Part of a small language model's weights.
Size: 8 layers, width 128, 4 heads of 32 (2 for keys and values), MLP 768 squared ReLU, vocabulary 1330, 2.33M parameters.
Architecture: RMSNorm before each block, rotary positions, no biases in attention or MLP, untied embeddings, normalized queries and keys, capped logits.
Each number is 128 + 24 x the weight over the matrix's rms, rounded and kept within 0 to 255. Layers, rows and columns count from 0. Numbers have three digits each.

# layer 5 MLP up, 768x128, rms 0.141, rows 84-179, columns 96-127
114094126124135100142140153124145132151134095116137111139160106190098124106115137071143166097082
131123107140164150140092146143089144139093137140126169171175172139117127124158117118125129163132
160154099132096102138135156161114141157154140098143147143115132149126119081128135161121089111107
123160142080131095173122121127127122127127114147143150126103166074163129144157116128126125135138
136125076119151123139141144109104111127124170114147132112121138102137103152148125094078099106127
183105175107109116135086113132118113152115147209066117119130141139122127137171141098151133111116
139144092147131120116116085131131097156114174126115080121139117118122143114120142105089140133103
118114130195095129131122096162130126090115151122116107172137135123126143115128156106087177108150
126112095135099123121137129157106140139125120141135132118143126117135111130132124115143123109128
133119129089147144132116189145150149078110153086125142090155123114156095142102099167128090121139
125137112109115110148130137089138132135108147153146138158111141152129123111139112122101167093110
178122144135144156114135146097108066098154140126104140104136164135092121121124156101130106133145
117185136153124117155142101134137133140104141117113164102115124122077117154157120130150134101109
145095143155144141131190089101100164168124157141146089150146198123113089154132129129102137123102
168132121120129151153154129154163178174106088088107105148122124164088118146125139115137090109102
143144146163128118132156130120138145122125141150129127126131112089159127117130130097143155127164
147158144151166184102122128135152120139162138173112113136118119114132091119153119113150092151130
151138116103102169115128117132127096098110141107159113140122164115131140072124121160147129125130
109148134148102115117105136074143177102152128109146107156088118156106119158101162145088166064114
082156151104087166174149119136137128132133140117191133170118138135120104108114096074135143127121
106117189102130095131139126118120188131144124132127124143150112076084142131136096106148167088149
172150103122064143131132127127155114117091111125147098165153134135115134150139145122125118110111
144110146129146114146125107140153119117140167138072106143114163138105107117153074128179169112123
102144133139125142126146148138102129099113084110129125147128090120141120140125148146123156126116
127123144169114176160131123122117135122103126148104154147153156127110122126125107109154120144126
115154118147112104127129150141071152106136147138153157149107101118111140156115137133139129163161
132118158106139155093128136111161120094120149134116119133093154120133108147136115130166156106101
129135122087113113163168114152132134127113111109110121125150128156122143097080130171088091105123
146148142142151136144074113112142145131115114144152108159119139133145144109146134114172129144141
135123118133145136119165098123136097144130104118143100139150135138140138142113136126142147155117
156174102155144119118183111115089165124140116118136157126135131151140129142114135115134154110114
104127144162086104138115104144113142142084080124152115172121088142110093102078161099138121081127
082092103119128117154155134163061150110139132103103133123140115106095103140037106110161160159100
110160157067123141148166113091141121118121121103155120135083144160173149161162109108109121131107
104154074118122161131128121157137172161099128076120089169091108163125112126147120123116128126119
160114113140136106096144130142136085105106158164084111122103132125156122133116132126135099132131
166104142144086107142136148105080180116156135164086107174130140125151112136105140145123139107118
133134136094123111130078077138152145132135139120104122123114131171101112127085119154124141123117
130109136131164159103101111118178114104145180118091093145122111139124106097116119108151159156099
086098119105091150118107106121101172153145111137161148102123094162118121154092089155121151064142
129127120136112101126116114123115125124129162177108130138121094103151165087084154104079183112128
132152144129111147119163128102109160134154131115091113115162138148170145079084115134145141121162
157119113143128107139109131141133085150135153151113120091114116146093143152155115138111144143109
116121126091132134135124177105137152131117135176123126150108141101106134087120137166162101100141
102140123107125133095125149127124124163119117114135137140182154096125136160162132099130129092136
134194116101118124139096137111110093166156135119138105121144148154137142159147120149102114157083
171117106153131112167159106135074131100135134085140132146103149108090139118083129111111156102140
143125121117150097140102130124153145111084166118127081075149130101140120169134140140168136110113
124116118143153133121151107127084159134115149106102107159115123127141143084109101080116210166122
132151164089139116121132142150150102126122098129084135143129137158146096147136149077150142127098
128113137098156088127119155113139122116136141143124144125150132107130137103164156112153158070153
154118139116117123118129157096094112139086149100156087146142125160190077128129146084137152118153
116152140130131126175133109127189136132155128140131137113132134112128098105137109128053108133146
097127113152130114125146117151169173115130124153116131144070138105141095119117125121124143171133
157133103113174122143090098134098119098065110113151122103167120162053124143102143122111160170132
130110187166101167119126132149143147105118085130172124151167159149113131110167135098096103145134
134093105141128139118157104124158109115156089118136112152089110132137149139125150111148115158121
138144108131125121148135114160141108153130131112112161146096142135068103141106153175119116101128
172118089152166081085124139144136122072118160157115176145145127136153138116119103089127134143179
133152137155180108139125108111124180101099113132111158109116119138117113141164134079134128165132
107177112100149109095132056094131111122123134123155091146109142115130110109121128102100105103161
167144137122129150141144141131128137099108140119119156132089215150146092140118110086089137122110
130146112159122144081124112144119155176137096149177126107128155175142172094140143100115154101095
160135147155105107100126107141099118113108107154173129165136109145135122088142170125143131105118
134159079155103117119178122169127131103142105139108087121115175153068139084138167128119155097122
077157094106097090116165104121125113110090127136103147116124094089068135154116137129104150112157
113112100172136122119152101123126145157149141118122136148158100149131116087156136118135113105104
125134161120146142118141143186176085105106171086114109136134162136130139073134132121185135105107
093129130112147093141130123128158127111093125106141152156138107132137112107111119119089116102125
116155142133125130102136144134099159118133110090112113131100160170128131136139144144138126166143
159164099133135171131099179111080144141113168090106146150179108135119133079138127101126103146081
155129083128123073126080085112151111134141119095101125099145132161115106130121170108127126047091
114118124092081143122106161124122156153112149177114129113125166092168132137132135097165150136122
085116130158108150148155122101111099135104125160169118089106130154141129127161135157198134122162
113106110144128113137156077135139149077130137102115169105131152159106139093128104119147131115096
145124107122111085149145141077131112109118127132141121119152132134136132127097115154146126110135
111091129166116176109133156076159108090115121133106111158117115103149138130122137138126152130119
130170067133117136103122108140144104119119166090156081141126167145114141117119098110119147124115
148161122120148126153111104128115131145116135133092139143127148121129119111106140162135140123130
127114111122136165130096141132127158133154113114138108129099123145151090095121112112153127171104
130110134112122188093146150124106133115130131152131128134154073146129114138084143124119106147124
178112152135142124131154151157133125083094180105118117166139122094102119170135159143136147115099
152138128142132178116122125085087164142132109100161123155083152119142116108152141084138117131122
110158149117122113148130135156149131125153140121171123126129120158127156122141148128151152105101
139145144134116133160173149151076141135078140151116142113099108143131172130123106084162119112159
122155151113159096130134102125115130139106173106084132125119129086169119126108138108132156089199
153120089149116132109106105140105139131120064107131122166124136144088144093096161084113174063147
103147105124142079149154082153153128120129113153140106159120143149107130131101116098127139090122
118135123106194169119145128087131128134115124095148147111107193153094123138127111159142153095149
118141097142134092112173143100142129110156129077128150108103119137128110119110172130112153093046
123130128085114141132145112140122150148137122134107109106098170125132149075101089126136142105165
147096143129148196102130137146107141135121157093147120128113179154136108126100106142088156124103
116058122137153134117159146124137122112109134157132158152065168133140124151130146086155136083080
138151138115127111129103101097156110178130125129127160135111089135138164168145121107130121134085
102137109107118117113108100126173127111124110116108131134152130154099158080118149125136168136133
133122071095112103105129110144132095089071132146066136107131119097118164152120115128085126113170
# layer 5 MLP down (transposed), 768x128, rms 0.137, rows 84-179, columns 96-127
127137126120152144144111168144088132107189145104133127093098111100156120123165168148135112123174
152164108093133131094151133146142122130094166128142134160087118142141129152138151118074159164102
116099143131135156113114151147109114182177099087155110128126131157123147121130123122124125143077
112138151104126155118112149143134081146112116140050110170145128105113163113119121096106118124139
098101106102147143125155140102165129146134089123109110117108120147112142142152131109141135123132
149131172126167098152105074129167125133117117117140125124124137104107130108133168115158110064108
159134158147079184130097154135135159141149068148130120133137146085131120117151136136122130074142
088088125062108127116113139130113121101159123125146128126116115106111099110103149149120123140146
132126176135105190117144126131169100152144103066146096110165129116128127122112124095144096090153
141121172099104180164137132117095148123145120100115159114114073144101125101122132124107145157065
119112131106140144138140132137136127110195123135132169128127113135110185142120150118132135163131
162134137115127124119134112140150167133115137132163089139114128146137111134128138188130100100145
145105166129085105108153143131148120121144098115125178143141146113113190100180106138188095126114
124143205142098147089106120147101091125093136145131165133144129140130128104107107113106109163107
073112117124110124099124132115099125148132117149127150128150160108113164161124146150130152119129
111060158075116134126156091138133090119122141135110136128126159118167172119148141163091136149111
194153132137134104114086113166134078081075088167078122119073074117110170121138105135147132125134
102110120124189132118140165097139148129133086123134140118126105124106131130142128121146099121124
098105092093154156119140125096120190106145094109133145138122089165117125118087117119149181096125
183083136163143161119146120142134150160156183092090140159124151121138117108118115133132126167086
124153135113139097133118099105148092164146091165114107120117151113145139133103149120085141137091
140084166143127102085128123112111115116181088141086185125137155129144117093112086098130112107113
139133126130127106164077146125099135111120133111138136133138152143113141135173113109137136091136
141153131187138115157125115137146155103115111121119100088140133095136148162144127147149131120113
099129163093151089121132091125098136122115155110107122145182116112125137100133089078138150136140
116131146097127108134115098089160151123119128106136112132134130120137120114107146139116139143095
124123121135140156102125101110150099113092086109121139088049166157143123114098104117121116151159
101112102101072117163091136143116203146140122155102105144126116110077121124164136149114128103104
145135119129128147139164120106105106077141130138135141097101117125132135100086135123089142123149
102134109138170137133099112113111128104133125090132143101136127135122122117102089111108129161146
142143139161096116130111110121113108170111109146121156151156126159133149121101105131152085148127
136115075140133150108158121094111114095123083091103102134170123129108152082105111116147143079111
135118074125194157100095155114124127126108131155119142139111123131155104117166108141139074142109
132108116119130154128124140145098169142129169151102157131136089111113146131126102070138153100145
126118156123086124150084142136130150131076166129132091104141102120119150154119130179100132109124
175145131123110119136149151111130159104127118121158120108189127104119140147103154132101140126084
104103164176095117112123128146152139125151125137104094143123166128130133140148153171138136154133
131135107159127145066147152129115136115177153117105117108150130106150123162117134087125129148110
152124098132170104131131126160140131084111159129130119132140092148135112100108090104155141107165
173104150138126076109106125164124105133083162152153140169175129143137078135125148100133106125127
144115114125115145084103125157141087153068145209136147127124112149119119115114162169136128095148
117169119165136150127142123134151121127111148118159163128099165139130122096124133075119132117093
127080174155132105137134159097144122076095107166127150145116130144130156117142147104121159146144
099141117153129125119162125130151100156087117108133152147134107104080118136137104121156151148130
196127167161174127167126114127152164082108110165109116135110157104155115105154114162126163146116
126104153114112145118178132110136104080129144121116134126171186113112132097128168146149119116122
129124158099171115119124117089118150130188106120147091137134140161101127146114143107155127149142
184128120152158159159141148130102137172131113109155181114122174164166063071135123119134111155125
051146146118119140111159141130107169133119126096093121127087177132151168107099101107084200109161
116087114100186122121134157127112152125138119120113149170116146160197104115155101182146145141100
154121108150174114137109108087098142087116139112138134166112155165145155124079107117116125166111
139090119150157129126145143118121124111140139150147131156154149156088179130096138105139122079111
101116142144127123142143119091132122102148095129146137129057110092149109110167147149133123096144
134125134166138118134072151130127121150137149134146122135085110088135139103116135147150122154099
129109147156084186145123120158141145120114149128112143148112095122089107106116119133082113148115
103104099103143159112180128144119157134143117098147123121123159112111150164153113099083112134119
159158148139163169105120146118149094114129090144135127128128134139138156127167154159118123095108
094142129092141125132151097152151152108127107110107151149126140166106109147108126127060152119136
166166095183102106081116139118139141109129129122093101201151137139090110109127136109115126184149
164112181187142121109122161086099083171144118118157110116139130181153132176145153167130072143131
141156123146117147117121104138118137142150139141121082122094121152109160180126136130113114082116
117132109150133066102121119119144139154089160109153146119119121145154161112146157094154143157065
108126131128181091119141109160117114123078108134143110108144140135153134131148115088127089149106
142127084171121128137152115098166118141122163122108117075124130101147118110144124116139135157130
114162116176110135078146147141136115059127142114076081126174153115111109119127139182136130140129
162142174153105142149098115156136103127138103100108161172138131163101119117121083134144129121133
118087110129068145133160139134133128162148101126154142079098135103127103115077115129146150113141
134130112136135116115115122120149119115131126132128128130145129107139122133155141105123118151130
126131126162130139128136149178107117148168146119125147154114132161135101111121115098124169139149
142143158167150062152113081101086083083102169112145132127135138127089177156114118134122156130145
098087133161118133089125132124158124120113161138169160068150117121108139134086118112126136098150
079138079125122142139174141144101112087111109129127137128174129144137131160145111133168137147159
127139105145090164123140128091150138101132163078120143086145072073158139109174123135146133139146
146154137134150139133090191125153140132128092133126153149191143107159143094132103138141076112123
111144137165133149124139127144161091155122124167086120152128113100137113149136177166134125131113
163135134115150127091111150121107081132120112126130121110116123095126092125148133132126097173121
100099109129165108111117120095107140064076168159119146128139080133127126130136150151131119146134
119117142117096112113099152129120144090170126152173121151124095158073100122098089133135127120136
122085090163111120130147141133146125126108129118146148082148153136150122159111085115140121151107
108151137170154153124118118154098118146127110098165123140111148095128110125151116136159099131151
168120124147132109132138134116129104141118162143158127119132134138127135100124127116168120134109
117056160137135148105124112140140129112076138117154122132159073183147159135121128147138100095069
096139134135092150134168115158113131130138106068124120119099132126110152104129141107095115095124
132122106164114103138114151079101110117127152100128150129116127147106106130114098100113147148122
095123113106092150123163118126084137135121118105140125082150130130163124143123091128124115103126
106061143102159168167121134140150126119164131151095119120137109132133167144133130168134139159155
150120150122154133148158157123105134129160104105131144100096149117147143123131115106148077080128
132088150111177106140100093125145063089147165142122114130139114109132133134154121153126125127159
152168127121154127161137122118116140160139115180111113152135090139119157182118080108156107155106
128116105129138128155174143139108152108117121161116118147086067101123160113133157111154157159160
121115151105143090118144102125126176165155101145139094149136143129116102117116148163113132137205
111137165133122178137075103157134107123136095146121131117123130097119120144123157128124106110136
118135122123138136122133113145135127131106140143142155098144115100175096141127120109124113065109
113097102108121105166120128171149125141113132108126107117132169104108113129109111105108134097107
151126137170132121146139149088122115163136158108152133128092138122140150079126102119094114122131
120201143110118111134090130134135127168115102123130138124124146118165174132153168135107146168125